config.yaml
n_layer: 13
d_model: 96
n_head: 3
n_kv_head: 3
head_dim: 32
d_mlp: 384
vocab_size: 2048
activation: "tanh_gelu"
norm: "layernorm"
norm_place: "pre"
norm_eps: 1e-05
positions: "learned"
qk_norm: false
attn_scale: 0.177
bias: "all"
tie_embeddings: true
parallel_block: false
init: "uniform"
init_std_qkv: 0.0648
init_std_o: 0.0648
init_std_up: 0.0648
init_std_down: 0.0324
optimizer: "soap_variant"
lr: 0.00403
lr_mult_qkv: 0.7
lr_mult_o: 0.984
beta1: 0.95
beta2: 0.98
lr_head: 0.009
grad_clip: 1.0
warmup_steps: 200
schedule: "wsd"
decay_fraction: 0.527
decay_shape: "linear"
final_lr_fraction: 0.0
batch_tokens: [16384, 32768, 49152]
seq_len: 512
doc_mask: false
train_tokens: 138100000
steps: 4643
dataset: "wikipedia_en"
Each number is 128 + 32 x the weight over its row's rms, rounded and kept within 0 to 255. Layers, rows and columns count from 0. Numbers have three digits each. The size before them is the row's rms in percent of the matrix's.

# down: layer 3 MLP down (transposed), 384x96, rms 0.185, rows 284-315, columns 0-95
# up: layer 3 MLP up, 384x96, rms 0.204, rows 285-316, columns 0-95
down284 123:155094116113122122134120139160176198116135160128153105101135201170156136191174138086093132104150128134106129096170153103160111157133075174149139127135160063141147142120099151078135111151133131127043122172147098069112126087126156110119099090068147197140147172147134060138149071113188121120
up285 117:125161106186122165128153148157160095111139165135102158167115088066092082128104109140154225186140105136108149142116100159072093170094110154133130128187162090210124149152099169088116128174076121147074113136120118201171127128160092089099116149145100112143111146098129149128178142115094155123
down285 108:137102163153139137183094135126084043133144129178136089140060161116110114114151114114136082191112155147108125102081095087053168058174103073108129139136197166139157117090148126177189126107118105116136095169139126098094144156116120122172149109090151103135163154103159112154111132121069137166
up286 096:128151143132099148129114098121125139125190125122147096170106153123119089141113108182141108147195127120134148199114133121081048156145127127130048117156128121145064049142117164119148092154048171095084100174179178134168159146086128149090126139115089091141137136141128156133105067094176097126
down286 103:111162138130166119142104057140123178092104160080117152133216142147119088122129133163113121122087195066113084117141181119107113094119144106134099062125127083109088076141156174115158139170154212136138102142114138135127079139196089133160088169157167116131101124152172149166143130123084114094
up287 086:169064108095093070157081117129144120132149154195072126133129117110092126144128063131086122085166137091131135083187184066171152084116125127153115146114123148181106155129110154211133117115143136122183086122135111159099110089130128127108130088141120124109155085154136184063159103103183113078
down287 090:050129100087132134119189116157176142186162096091171138111145168098159155142141190096127097160131088165128133166116155124130149160112110093192133086158102151086197141132161111111098193117132086143157170102161140120156122105130125134118126205166098123165183156091172138156148150147088130179
up288 094:129166136154102157130112157152161126170121144114142194119097117081122121158161143105158177191125135118128133100155059156159134175192077086123133093133063140171078095157143111151108147145170103122131156094146071082140103138162118065118126128119108176129227115122102163165081144153097141174
down288 095:128142148086135121131183122114118045117119163211058189109109110104130153159106064140100068126159098182121140118182098134106141133113145095087118102119094148108113134150156074117124112093198182147116142098169099130094084153145110089130124136057098136138163189136148118187114141122101109143
up289 100:149187057133133157087136157117160094172139106110097139103123100124117117078176180112128157115075144128160118157100132097110144129114149150061100140066098138099179105124130112133104117100118093129144175150107081125184134129153149204125078105098128156166148084122084086145211124065165074127
down289 101:149112142118127074140149183127119121043087112039068138142119134143090162155110155139220105125136135107122102181179121196089099148164133133119138145166191138135129115091078116139130131195120153104079137142129076087107168161113100077129088146124169100096147134105117160105101122110142160132
up290 089:113088147137070116143085127117148148168078157085128130154105132118106142154116145107110156127106108182109088145153055138130124171214141195125163127125165138165058156144136133200128184153071089092166102164118170105160148127168120138096084178104068185131134144142153121157113169158125134144
down290 105:133116117101151102152119080120127143143123160117192160195083126144145117114077173092122151090152155190193066147151163129041120140146117168142132075139155126132119115102073074143114065119068107129102092089107121136062146129149108142139177110147060109145119106127152177155121153112110077121
up291 119:189195134155142133148114113168124096098199102146111128124124083099128124065128137123119132172147124146116140108166121075135101179155179076152203148118120076148074112175093071125119121119101114153168110154126106171114092129112120142171152115084116084171114125160076146040130165175149164144
down291 114:053077118102139091135122141125138144116073140116161112144139177118123138177139098124158105065150166097144107171102131184155109058135094167124115060140119189111172149085155172145081137148174132097091136141136157079142126133124148124102086142182137173101151171113183124206153100077113100120
up292 097:110156135128100114138163113166118169137129088115116106176109057146141106120103156131115065083096164144139178115123087088159111138031114161094163106133171124137180109107158128114145087178098096091123138122122117156079115087174079093102144149143091075165190111130116192108105143082197133111
down292 101:146113178040113113160148113142151127043094111133137103151174139105104165120106070171174166101115095139181095128059147127145105136153101187097132149078134095124127107092097114082176109103156090160165133105141095127189135116090152128152132096185135202112090132172152120109171148124108147120
up293 090:127123068085070159122134128162118172144123128058089186130058148091058129069145141177104138156111116182139125127163161159144131100180178093100108138093127129136146120136097085104152085158088158162132161100146128138139115135145171148063136102183162113173134109136166156147161092165135166183
down293 096:128111136188133116159129168124150054101103172186162100139151119136140127110085124139135114159161078099043093155097101037081139148132097110086147156125151064133154151103113172132131136173109143127143139051119134116152168116080128163132091135133124170122076107107046132115128120097104078112
up294 097:120121088080166170177137134106051122089121127146162135061090126086149103152073153164073161053142141145128136132083121133119118150140143202108122110116059133140161071171115158090170128184141106144083135163163113093182117174136124071141155122082113122141167102125130144077133148103107157134
down294 090:108155123114159131146145126055136132108125127160162152152080074117078177118147102118104124135189114156155117101133074109129107133127167099068169152166134125040126107175099152157173202140134091143127134117111098189168093089144092148160105171153192157167158098130109102182133169162133116085
up295 111:155127104154147105129098159099201130079124184087138102121085100115168083136107135143101088064121145083128122140093170150127176123176178131130126190126098114084055097112095110134166111108143141106135142134112103180119163147060139181132175138143104100185160139162100105129142117032124132092
down295 109:097127042162096145113133147128155166097103107121178109128144119151187131081064203131155089161154115141133100149162077110104126129104093112126113101139124124015117122158130119127103116183128141121103147121123186126114113154127059127062159104115119075082074104074103133151092119126127091145
up296 084:111190093125136085132115078078143128110106099049148082106131122150184154131143134132186128113145121167163128141130109122064116133117108133099102120152078101131131115110152095114213099093086127169095113149171080189066167175119101133193136116156076085168092157131128156167174117155139150143
down296 091:063164117166071167180095102135170091172134080129119113088113102136101110100135088196080141181070179125097109101087127131170123060161161103089122140152153122149146139107110168130104127122102123164169116111197127119163099104096176155095139117175110116132109084123172135146072175137148177121
up297 104:094096059106117127121100135123199083083113173172112166130124107154140147087147094081131160131158202065128104105157142129194132158170157150084179118121113107139208111182170132145139105179138151119107108110109156101100079080133109112160152129124099140136118102134122132140164171102108186060
down297 091:132146157133120161192080168134084212118144189116135190089121100103165098184097103127076074055092128073164143183118140183103150132099107103121109148091105122121137125160110088111135094098113107160103128175147119192145136140148130139136162148142130138067160121141112164190138155141078135101
up298 093:111137140116116136140151206173118103147115054116166062143126095177185185121164109067092162187087143129037107145164128139176148149100146144081112101128093166063107104142188158124087111112135098117158110122078106086096096163112137158123150101123126131140153140133140151145159134165169104120
down298 091:103135094091120192154105164137132149128129140090097146144118101120109210101136111169059134152162051157107180182135134144147121190127131103116168147074168134145150107086118147186108140097129178095116098120122133129193104144068064167138174124139116149132184094132110126191140138142106178148
up299 094:110083140147098077137082178088105157133149096140133126111105152134119172083169137077181135108124147169145152071092137098222164096144130095183142141078097158067131135180124139136110133134117102070110151141105135156141148131106183152102112123157127165124094096044141143133105202079105100131
down299 093:126129152086078124093176132149144089119157148141140159147166076127128139202118071100118153118076106112118111155116158136046112103106123155115076161101100103103114103089135117161107152185109184201143123121136088175170140109228081104109138158153146103116111116138147152148145076070101123099
up300 096:090165166137106085181193146155092155094089103111156148119158115125087161136104093105141185155122069155091134128150103106154134126105158144126164087197137118123131131116111146092119134073117101139137209132077128146093109141164124076120063090091106094179146084130145173162163169100094198108
down300 101:157080080105155097074114089093117129148098131082152134161127110079164150169131132143181143128114095153128116110126138151110138140138072229107174061131095125135138067112181121126123066137125072133103142134124147144145142157117137096121137126143138163200166145087114123195138153150100202191
up301 116:151111166106105191114156155104091147129058103096098143127173063139016178155133150120152173137114127175158214135173132098164160167171155140124096184082147125195121153118125077112126131139110135127087176139152119083136112112148111118160087093112114129128131114151141112145096122124134172091
down301 110:104170131137082070169109093169107104162146103124122106087125231118117124095130120100131098131185089128147164045184100133098120177122110163065095156140124142078183140149139105154133191141136155145133177132097147101114120129137174120196114169130138165152140164182116139119182098128141125096
up302 098:137155116129143168105112170146090150109095163087207115163142106119089111047159112145163106168179098114131182179166077113142150116165169128112134116140126121177155130136134088064160129138142102111094179110157127112120143166135147102136038076125106121107146105143129096161104154177080192180
down302 086:121113176138148092140138112132150166100132137090149078108085165135100150177131059154154100083112119058103122120145153109122126110125149111122133103142080175142074127061089081143126184134124133151057131150137080137158119154171082141100111073167164136112142055070137131167217133138108129093
up303 151:195124078129104147119152116071088124185110137103099147176148138120075130093082114140125180106087160129157188107096118099149119141113143150151134119210119132169143149151184143128130062152141120163160118147165142139122135199112108121170099094072156100156097145169105179131161110107041137168
down303 145:123134152142120159136152146117167139185078126073132122128170077151175208167123123115098114124087129075124135109093112093125156152089090094157089100070157159135109134130231130182165150100124087209095100129199100138154069134149084145100119167139154149097115124133129133141125106114097145153
up304 095:134078135113090119125091071166158097101155097141067131120162137137165094064117142137159166109127142104113065082137142108074085090098143135140084066171138124137084117109149118083175087208110107133098057137154114128095117134157150127150105131120184127115047114168186118138156112136100087127
down304 089:126158106115138167170148094149144125148143120127120154066104145150128170106146179155104181142154106176150135134096152097087108131166123092128142119176166129179134123159098123167160152100142145149128112107169192161244059164110132137174196079131066142136098138099115148133081136151128141192
up305 098:135105126103152074121138164146138141189152158131093108148094180161131108122124186123189218101122144127102141112125109172120099130148178084185146101131130143174089094141120118170100151104120140116135148130135115158094218217135142115105167158086183132121082166187109142103142191113115131123
down305 082:063149117125124113141114084118108122092163123108159143083154130178080059178176046121143132122153097062174133125081078111146127060144133130138117116145126105083140169134127097131177081128115147082154183134149120099163067085144165125114088148115102064189122121085098142171121126133147098126
up306 081:140133174066116126186106083081188151129189156155084152128101089084141115114125111095202088114154074110088073081088135102102064134083143091142124135109126116135101117100119122097120100072143132069107178127095105113096183169160114086146121136133141099149140143180063127104110118135096118164
down306 083:152126149155181141159148141150163125161136170122132089144146133159099168064175141114151092113165118129085139143078152096127139137184150097161110150112113099087098129122127073112105147074088175183189156077160152092176149093086136118177094085101122104144097148120152090183073125196168151170
up307 091:154113058127186071133161105130089132111184096141074089138124073165085114116106156091130101134086094197091153146165082089142146113162159124165146159151125081178155120159101095094127100133165153117127118140131145077131120127155141102121147090149101041097109165169189104088128121099138185114
down307 108:166108075157150115158123103135162160148187136076144078107077150087127045145065178091103148143167106124209118128191111161129120126158136116117116144103176124047099098119081110140084127148149112131141125123062107128081172141158094128149102180100090132131122140143091119116140114153180131091
up308 102:122073113114153129121086116094094140079189139101214128099126152121131137200168160103165129102128171109127113160100123143134158107154148120108172059175058115130148072119191155173172181140106153126107166148169118099072169146104124135143135143168129100155086161108096117090166147164089096127
down308 094:197126120074114141155118123132135104088124107158078159120098121130123111121164154133128129149173160071144099084181105097103096068146190173119163174100027118095161158132097121154080048099112110098146112096092098097115105119090134136158121115137155171117159119196106170158107144139133094094
up309 110:112166117113108096122168157142084123117111133143115109129124115143099137111144100087094134104139125150109090137174142106106086162126112148167152160153135184133105117132114151136188189082106177137118152187095155152107085140106210146073178085138097104161091131106191118171130154111158012074
down309 130:105171135115120135124123106082114115111152137101120096145162119159101114169130129093120116170192135135157110107193168062113180163154101149080067049128164140096106076119177087099131187106074113125084143184095102101143124131086121116196147058073123132135174163140133142135123151158150106148
up310 102:141144133135122100128132137152118110115120114122132072150128097125152204112097107084095165220162107115028124103123193148141070136084126109113137132166145189087156129104135121119069146162169115127140154157180101084202154125134146123149148153074058164100129141155112118141129185149149148136
down310 089:158099087116086150160172154133170104139171087131154098087158175135149103136097093147151159200189094137053163147170132068152135162137114146146167081184156132107140117127158057118174161107143160134114196096092089165123101129120113155107109143145149131100181137178080154163118129158098105123
up311 100:108146048105147143107139153128148153105149139090102167134171153103188084181115122168095120073123131151147174170138155118181176181185110123135098123070130093156136118091153125128126123156087111126149102149091137160135087098164055079086116127160164117149155110184189160171181127093121159153
down311 091:121144152097139134102110158146115089075117120164069126084158119104161195154090093176123139128195182119113135167159148135082118125190169145149116152088142121136166202106168115150207123129126131143150080149106088115124099118148051110139147149100153115066157147191126148077123095136098146168
up312 118:158139087119132124157095159129150118090125153090130120121128096092072107173067092099196123147098108109089147170160099102132123164141108123137197158142149140190077157094108110111154093148117094162152105118093093156205096145162078136152169166081133124135122092100146204055091128166114152155
down312 099:090131167140127161094121181152123121132137078117125155141137152117126123126117116117098117108116164108167107113105101138130122022153140138134078129146084149097198129132179186129105149087140136070043150099175163116091153124107156097099072093139165156100162150138183121171140177048137102091
up313 101:103114102150089146200083104135109117105210109125127198109086088143121143146087108128111099120145134084126184086172122154168149111142114146131220091101103111162077146156060134095144121135124159144178136127116145179146112102154180148126113129128095091148048116117105148091146168109172081130
down313 102:124130110143145127084145212099138127139082115030157077129138161099172178084097134122153192139116147113119137098106091074166132140070125134219139126157066103141123128097144145121103112135165153114107160101104143118136164155099150157093073135155146146125131097083191130140144094084077150104
up314 098:130145124208137136044132170090147147071177170135126137136147147171132138080127118067079149131129102134084097161111155120090127129132129141121140148132203106133125122107084123099127150128048112068218156106101123154088092158158133094159123155117102167134126170081178120119117134096163074117
down314 097:157156121157150132144109109096152077118179140194076108151147140101097134163196073148104156108149166127040118097113147080129103129073143099143161132104142081164117111138132085058146147098096158074131084169127094181119141120128099132119113068137115163153196172126138116133151164102110163181
up315 099:084155061073127112128123170168159155059175156108158127135126098115163127141059075146137122186137184139106125094061142162111133151125064173151090137178096142104184110157141149149157113153102158123151129127116103102192146159132192115141162119140127147185101172095152136072131126114102092156
down315 088:143125097078160093101109159150137142134158127143131165171098175152086131023093172098102143140214148109106126069146128113121113056167136120181140123119104148146084171126110136155116129085134116091145143139081128139139136134144159160124086109169066152148109074089063101148186137152116081141
up316 090:127106170101085144096081099217140110104125151156140137094128090126128140154155042123093065057115082101105163154141121168108123101076147113080101106101120127164167144173131180148120104094107059128107130144137100158149109096172165130079166075165164123104154145127156122126155156121151074165